Each number is 500 + 50 x the weight over its row's rms, rounded and kept within 0 to 999. Layers, rows and columns count from 0. Numbers have three digits each. The size before them is the row's rms in percent of the matrix's.

# k: layer 8 attention key, 96x96, rms 0.0957, rows 78-95, columns 0-95
# q: layer 8 attention query, 96x96, rms 0.0988, rows 79-95, columns 0-95
# v: layer 8 attention value, 96x96, rms 0.0879, rows 64-78, columns 0-95
# o: layer 8 attention output (transposed), 96x96, rms 0.0745, rows 64-77, columns 0-95
k78 079:578442535439578460484537368478562479466486592461563613474428552542516557458534391545454476468508473563449464445541516568443502518566500503539489468497512535507438499400454507439515444460439505485429525519513394504436579570506515485443512563501442490446508455545444507559480548576517436454
q79 087:436517593496569505370593501576417525454481491515460426496444486518508586575503406445520495526527450520488498466596480542566438514439548548449530499601591566467534525560528438465547574496498519473487468498480439467487502589580499477442521484439500546497506489439443507418499444402520565517
k79 088:545494429489557533436379462492462508496487610518468508519583538535520482410529548540549516357364498577555410483569433519515521425488503495513499543483499494469501511486475441461414443566487541436547522513564490558571576502580481582541448497529560460487508494485488501540477563566416498468
q80 087:489456407456510451523464541510494620517516543541492479506482537601447478438524525569523513483601538488558420534477559491487428393534450434463456484444465519565603439479573553438456492635585558473479562442455509467468552513489481507547385511512531437479501529519580452439536534504479501535
k80 088:498474460548493496438473533450485517535551419424495566532396599557451461442479500496449418517467543485512535500489587482481453578528402432537499540520572510484450578506517546506487421470586494483519529506515435494454470380506420493517535617518530421501468518584477505524447415430622469514
q81 082:505435488548548497470431456552610547494430527496486575480458483537470550451413428484464569521417522486499417441463541539532517450587556464430582446487464493464580440492505507430447428520467446580508580567470464483504518480499518524575568556537466528609515405559514512505623555520485518525
k81 083:476463513514524470493538483577526544478435459487470593502452558508409563554380554559480510573517558402513516456440484518515492525537493513524553576498531546449503486435508564594556530529541446441500439588604553472532452565497394510545487507420467508506427462477531505455552412501455556620
q82 081:511476524483600447416517495475432438541606560461459444615506530510506497582520457461548543459533542518606539432475470471371430501437493509532520569461465489535591483483576514419601470522545450380484506546474514439431498504514465540511490498444609465434455536485462491535454486492524497503
k82 087:565414554453487457481575634439574542541531501508507555524530541510445502528557446557462446418564620495438517520524425439433459382509448463473476500449499519435499460561504516442430476440519485479446519485527475430538568505549553541432455542533575468484500509441449427575482441477531516580
q83 088:527564468445453542547443606511556547471471518523556492502586532384533495482435494471514524594536501530435423589513503500552491465525503518495400518498465468444416594574498532517592494455487447541558519525536473486439484459616493511518550420432479447567553553465561413589418481461505496503
k83 089:460608435510469430413489446516469520546434553408489479492496492483574475494544490526396522483451409547497421521571537467498481540575582419503461527482441503526441483476497552525429539436439535579497468421489479570587426506412547448475570444468482558535560625491493501546553533534483471503
q84 091:517570491464467502514384495323524485535500547558532509449459507476508507544489456461508596470517519516532497490535485565535518551471489588417504479474457619489562483465522460473434442530522522565575430552430474394477545481416550521507489425478470490568408415511462531569459459530406511481
k84 094:484414597528504458499544526518475550533464464520471536416455497481510541453465533446514478462528556498459548419422358452525457460436464546534462527588526498351432532496457516568525503457533475416530491497600551457534564501535471521473489603447516577433554523523440496487577489571479457574
q85 077:502441432481617520453591515487610570526564459481504599520470588502485423457489480499499451535489462522426634399503497528498453494527426403513554441463507566481516452420588490450480453486533496565552454516520488465542554495531498476540545535388451529507564557449553491498463573537536484480
k85 081:417477574572357440527424581423512514553483450444383544472487543500481533531494572473468489511519510442572523551517522520521585438525558496521473479494551473516430491468539412493425534571543528479551488500433449488588471559474469527514441472503483529438540529506575565495449458450427635528
q86 081:503586474537446491471508441476488468614560603501570498495543490508593428508540444515507564538514515502445508479505423506490443510472535478437569530403499650490479499532433562493560452530489552457516545604483493446528491423463529558589633475464429530549532420550500443506517507424490507486
k86 081:475507509518465509553514528518522518574408529547514586427571524427565550469558424420444521527570511459566525406528399406520411480560451618644435502533447424486488469545526523553568523501526493475458504422439530536508517525401428481498489484501486534477555498482480479448491446524535496551
q87 088:473440446556530486572477533604486521422428545457505578592562461547542485432493529494461463499510535549482547409482418510494557526486525451469587504475457511531555529410413440565465520523499502455472487546460487486474405560641518454595518520519479532526497426490531528455484444626526566560
k87 091:579572503455459540511466477500594520465552493506467492486469543531478480558464443520430559560489510484485555476525454576539556518465412505545493466388473552483603494461435556423522444584591479458556448522434555362576534492465491505432547423521452490489514478559604511442464546526486469590
q88 083:504519470556477533546440500558415580554469514495455494542463478525494563516485627539407565528476585447457542486520504564464467510471573505523417585419449475566544455487553550496496567528483491545462494446458458518435447443438591406536589557395568412498515471484555554521503440454514528461
k88 084:443519556384499464511550501517498589555540456520529588529416523468485491575400467485500541500434490549402453563497390473540512416492541511531447514476592539588486459544521438598420581486584494495513468565536477451500549528456463564545512522461503471479445454583489505480570474493580420526
q89 088:435497541537426621425472536502480564496534524494468524492519483452552451455465480441553393419554436528507505572430563510549544465488512440408522429486416504510586535497475491520454590538553548502441418591589518609489502513526491534589446565499434459520487429523471482417533487470443499476
k89 085:505478404559464541485415469436467497477494437498510512503419555491451439469521525483572487474483416541587514461567549469510473492596498557435567467486578503477548590586429589567569480501447485469539559475459559420488513412516505464495550570560457554471539443481523584436393525432524509555
q90 078:499420479433555473455511384432439568498430480421568477508511518489543579535487468423530501503513498463495597449573451419519554438551627541473532467525571417509476524444423579477554502446521546428521572478538518598499515514462470553567504459551533440595524466496481508499529470444421479467
k90 081:560525490481561506557466456531406428460494582502489468557512527458500503596547505531505490484503418485571498476463495527543538478623551502566498543531507508426516573584542569401500470497390510532478506486400535531570450444455532477524479496510542453504453469456449504565482456443459325410
q91 090:498466438467457453423431563570517467597525510467591516436448642476463423527510527469467400523489488510496464522448464463518487528423572444520537513523494544588525588522460587393538394509521494495560470471436506558448506520439474464468513566423520564479498607555506471475519516493442513562
k91 088:464568525498450522525617524493478561525442522469506657516480439474523564400556455462499551556514449576522443491515452493408513480527503477486437456489493362425464545504543491565571495468485473461513502497512500460486433524530534484528499467624486476558482465533638518593468398519477523478
q92 081:503568476551509520612399583472507541555514540517433494571551426439488469511413579501495512468426492523499471488492455609432440539541464489527546521498479474534428557465500385554530381481471512398496437560498505512552493522580533588585512422540481555475528458486518542588499523495428530506
k92 085:572402547468516517376476495504534510541505493560463473512406439503416545537442541498436532553513582519490533451544398467451425510487501507529515476488428604465434442453467594538576585401455456562523481487454501465551498518581566532465469439484451524448516547433569466545489525542554511575
q93 088:490458494485389492509549532469454550516454543464507495596520405410481455462454496611555490500557494515462427551530611466519510524582451462479520457489386558543420484557526496501499485453497472550474467505535429491492433529464438492537547551581567498435634452583494494511526468504450380481
k93 086:548434404594433431460484519510392389428542488410536526552514505457612428509449449458535556564494423560531518516550511456474586549609463511516468539462430423579499473438474537568544535485535515556428555481458462445503430526508519456522564484461450550482484491496524491452465502467541473455
q94 083:450494455596403485574434525505467506445530608483420445545441517520439540489495521474512530561569519504524494458555507469486509408494546509559538562458401448513455537471564564624516482533522569500498580440494470478583442520417500522521491490603531471520472493427554475518404423542395497475
k94 085:515524570445583515587470567452527448571486455447524502494484497495550480477520414528434554464463432548513495564498515544430544601552506541537534553474436466562500602504483604367426433434526441500548454488502424463431523541522516445472540475474563498483524464537426576516466504470555393449
q95 080:547431423500529525442515525549532532556508583461489505597574577474490465521558332489474473471491479507537407414535517491557496476503626534472459486515492503489517505603480438498550482507495507574484512478548542411450430462571460558463387527472480605519434583571493469473469493497522478460
k95 077:455442486587478577492463501448439503504431406509567552536535462604477478383478460509538474507487494488451563496515496510511471447537477477535454532418473504458599508509520577537400539518546469490519449532556560485546350530509421498400474469489541506580573575471535452486558505556399507560
v64 133:504554354496463575507464452403483517551550424502564645526539475516508497501473556486473639536538527478503473490560472467512514534540366474482484476453487543568540582570426509478463451453471493503516548490507425463362456530492468468441550502510523483511536446554481485522449556461458478571
o64 124:446453514424500485527544450492491527556516510450470550509509419472450512456511605459466568517446594420466531601571581521426492512538633500478452474474498555511507528486585541495387442511505578417508553486474578469507565504400491523424507534587446452457439465595475509464541519465463516511
v65 118:477462391467529498529542426492493509541523512498524490512494488523498416509535469487516507418589465481486419464473539422500470421619487427381511573447537604542529451514427593505525493497497468449543566628503576490572427468511505382414543512550538543539486545527534522493428488475500479552
o65 117:474445487519528590531445473509552537546497522493460491412520394488463537471540594472500521545407446344444481557483448528534541464542512495501524552425544612483503449441491500548531555478556552539505504577411449491491595533546523492514473440547535442514427438520416511490579462469617486510
v66 106:506547599399448405431525451405562510514488494541524541478499523524590466514526535514488529499552561422486553497567591457483489534471401494421449520477567549519439438479438515529527545483425498550522571422502521487550417472513526428531516516481413471499590495428500532465492495356530451572
o66 102:526459522476550524512576526500464424425484550538524506460457518548586498457472512561437539468479650474556418549541479525503410565486439470532440517471544651440532433458469565548463503490516568562502562488479492426539563519396442464541495524511444453473455485564425439563513462417507498506
v67 115:489465540443423467498546408548499479483433447482480566438588563503506485468553492483444474498479547490534499569489510476469421543522517458400545492466519524531595482465532464522583454511538561416609499518446581503620550583469453521468381497506603503407582494506468458485530535538460584522
o67 112:548495473550388630593555452425519418465473444465497510516516472476518449540525421433453478484519462564641512509540445522464538452546475418493462554555472607482471535470459465400553544450553490578471434476474554482495566456522508547472542501466484551425471461508505480550550480582538502579
v68 121:517490492497448518434506523543526573454551528549526493460592445454537452511552585489518341472522499501495478493442521511475530504538421448513557468523440485489517575566553460514616391517512496458528455422572491512601457407509413527563505531558536519599528523447398499567471482489426481453
o68 121:467577470542449496539497467501554528523463433517502560469532490503439516637466538598553601455464505509474524464484389441478496474479451515397555498539380589569395547502538503520582507465520514598535455508468450508453512373542504494531503485509476569468522547495495481482612486454443458466
v69 126:463412517612504561428493467455596510527469492521536566528439581486424486430477516502518520498526501539504584509507479495530562519452490527533606464519456604424517533533484501485479538515552561539548408437490483473422570468456503490516464407414473522510413366518436468558523502537452382480
o69 126:469465505504490429487514430520515556576452404522496510588530541485474454544556450522547452467602554599518463469448670467440494475419572503511498501451507427490517519544549549511546477494537533459485583358466483546482466488535515542381460483463497503469445536418550493439574505473474467551
v70 126:506569502539548529493446522403436524504484433503480529567544506622518416529498496484552556568505584480502556467457508476513572527491499527453561536590560512531490388387527502480600398516480466610431431505484487462600427476560528466530467488505454524568526447483435471476451529484470577447
o70 126:498658490571509420403532458508539479519561537512464514480521442515550511380502545486492476541462632529495461580501487430524455415442466510599498497490459561510549479465443529421589481511522554436515476495488451535507470474528510445575520465562515555375504603494427470532479518458474461486
v71 111:514621439433454479461451499571413483513454466574524412588509475581470419484503629350521499542517492495512549561490429488556508572518550492501508561569539516414510538508460466444589463510447456447495507559494429529581526472565492472555496544459481552530574438527548533507468481482523510544
o71 114:465615504502532453409597513562513446557581556511436479480537493533465494473570528480436646531478493519519597498546470480545487448425516485495476469486437515453515538564420530571516504508344507531441499553481543445474535511496562451566502523491579509442478414453438513487577490461483458416
v72 118:602544492490562594506540513545476517550457473359487414483479548538456544511438477516482385634448557466519515466506515555454484518408489522525460509509493517442457421502480558470425469459469414507499625523482374474465443506474511529451591523459446483538502398517504477563519481525518515496
o72 122:360625541496550474464467523565458554491442540526561506478548587569523495424543542536429504578477487492503456561443485469462464510487481596539582402501497401429498460488531518422397466520451533480464556520535591486587485448476536450574530511541498425440520475468465508534421496531467499514
v73 126:585423468506516519471357500569446586522481487516464440504475467579423517470504503427561502486519527488517432556418476500469496527553411539490487483500503472522558450529555481458467521544462492448465482439489378569443520483564482605486386467606588484514501506557494491580456484593561522442
o73 132:530585510515425409477427455523514528569521485414473435473557559480483482503503547441527493605500513542492514465492533500524572459498584525461532462562393500459495561505453434509388531505473502635507409544563533586415438435545452481536493552585550555435564513518517458429449492538505457489
v74 112:501508451558407561619525457500430493432493626490543423533539420472480447469451527429605416485576507479495459439512559503452527477518562447547542510533493503560490518432581424509465555512496484506451578545543577479572456503615509477553507485466467440469522552566448480484428533469441542465
o74 108:525569489427423530450456547566524541485623542464441488416466430445520531527523527578534497526485470423462528405428457465506433408567439487489495474467454574637468439489511469507563523521461475487558594513504434505507495540548576483647528445471503506559496521514516466469523539548520428478
v75 129:517440490431550531503556473665497548516450410519444574408469558561547441464495487545473426551516489493527502508531584490446545470513558507480528608424504519400504557529537504441564451493469450477504548497540418551562504535496434446579491503546526479626446527458500471573490473563550451482
o75 130:351558488580447550493539445491505570499391459537512462421516523480514508672453492550529541519500481476542482492530453504421523518492509513395511538510460419460503515508466610466420531468497561595457452547538470506602575439567507532506521526488521496438495523441445448515441507476555553497
v76 111:498500492563527484434506399472663483549459550491484526456512538507438399502504498567592473541500473541438488502477452517510494507513500453510429515528456457432509434401449490548562527489457522493399586582512470506559475481508508435510426431569561531555477496524559509549477560524660448455
o76 104:409533534490447444431397470557446525537522577577559514471518547493557493382481503456553549500466475551387361454553530495488508413507484486499514482423505487469455526521457525502463553441558492585568481556553401530438553553560513461473444553486556514524539486454496533501590537503586492558
v77 114:512528543476474400581508518459515505473622542488511582536435425476459580524433504512476585531501537472467500532578455482431451460547471527460510542544507499557543666429458433504456593554524532546442448498467496560534607474475528512419469456493487505497392524424528510447486506546579533507
o77 109:528418525471499469452556531448413516392661469449515506463497426519498477516402446404482460467468620424551488488557538507505536575486551444507536442457549488515523506499494452526535526478544518491427488462546523537546472584504416522424528567473511530636481492505572519513431496546502574461
v78 127:505443563458465516553549490469438553509448527560490442506452526565449441431484566525462501629488502536492467584539468521542523473507513502470475537563502533408445576420470483481550564504497444520443518521502531368388472422570543585520528526499487496429472641479562503406458499455497442536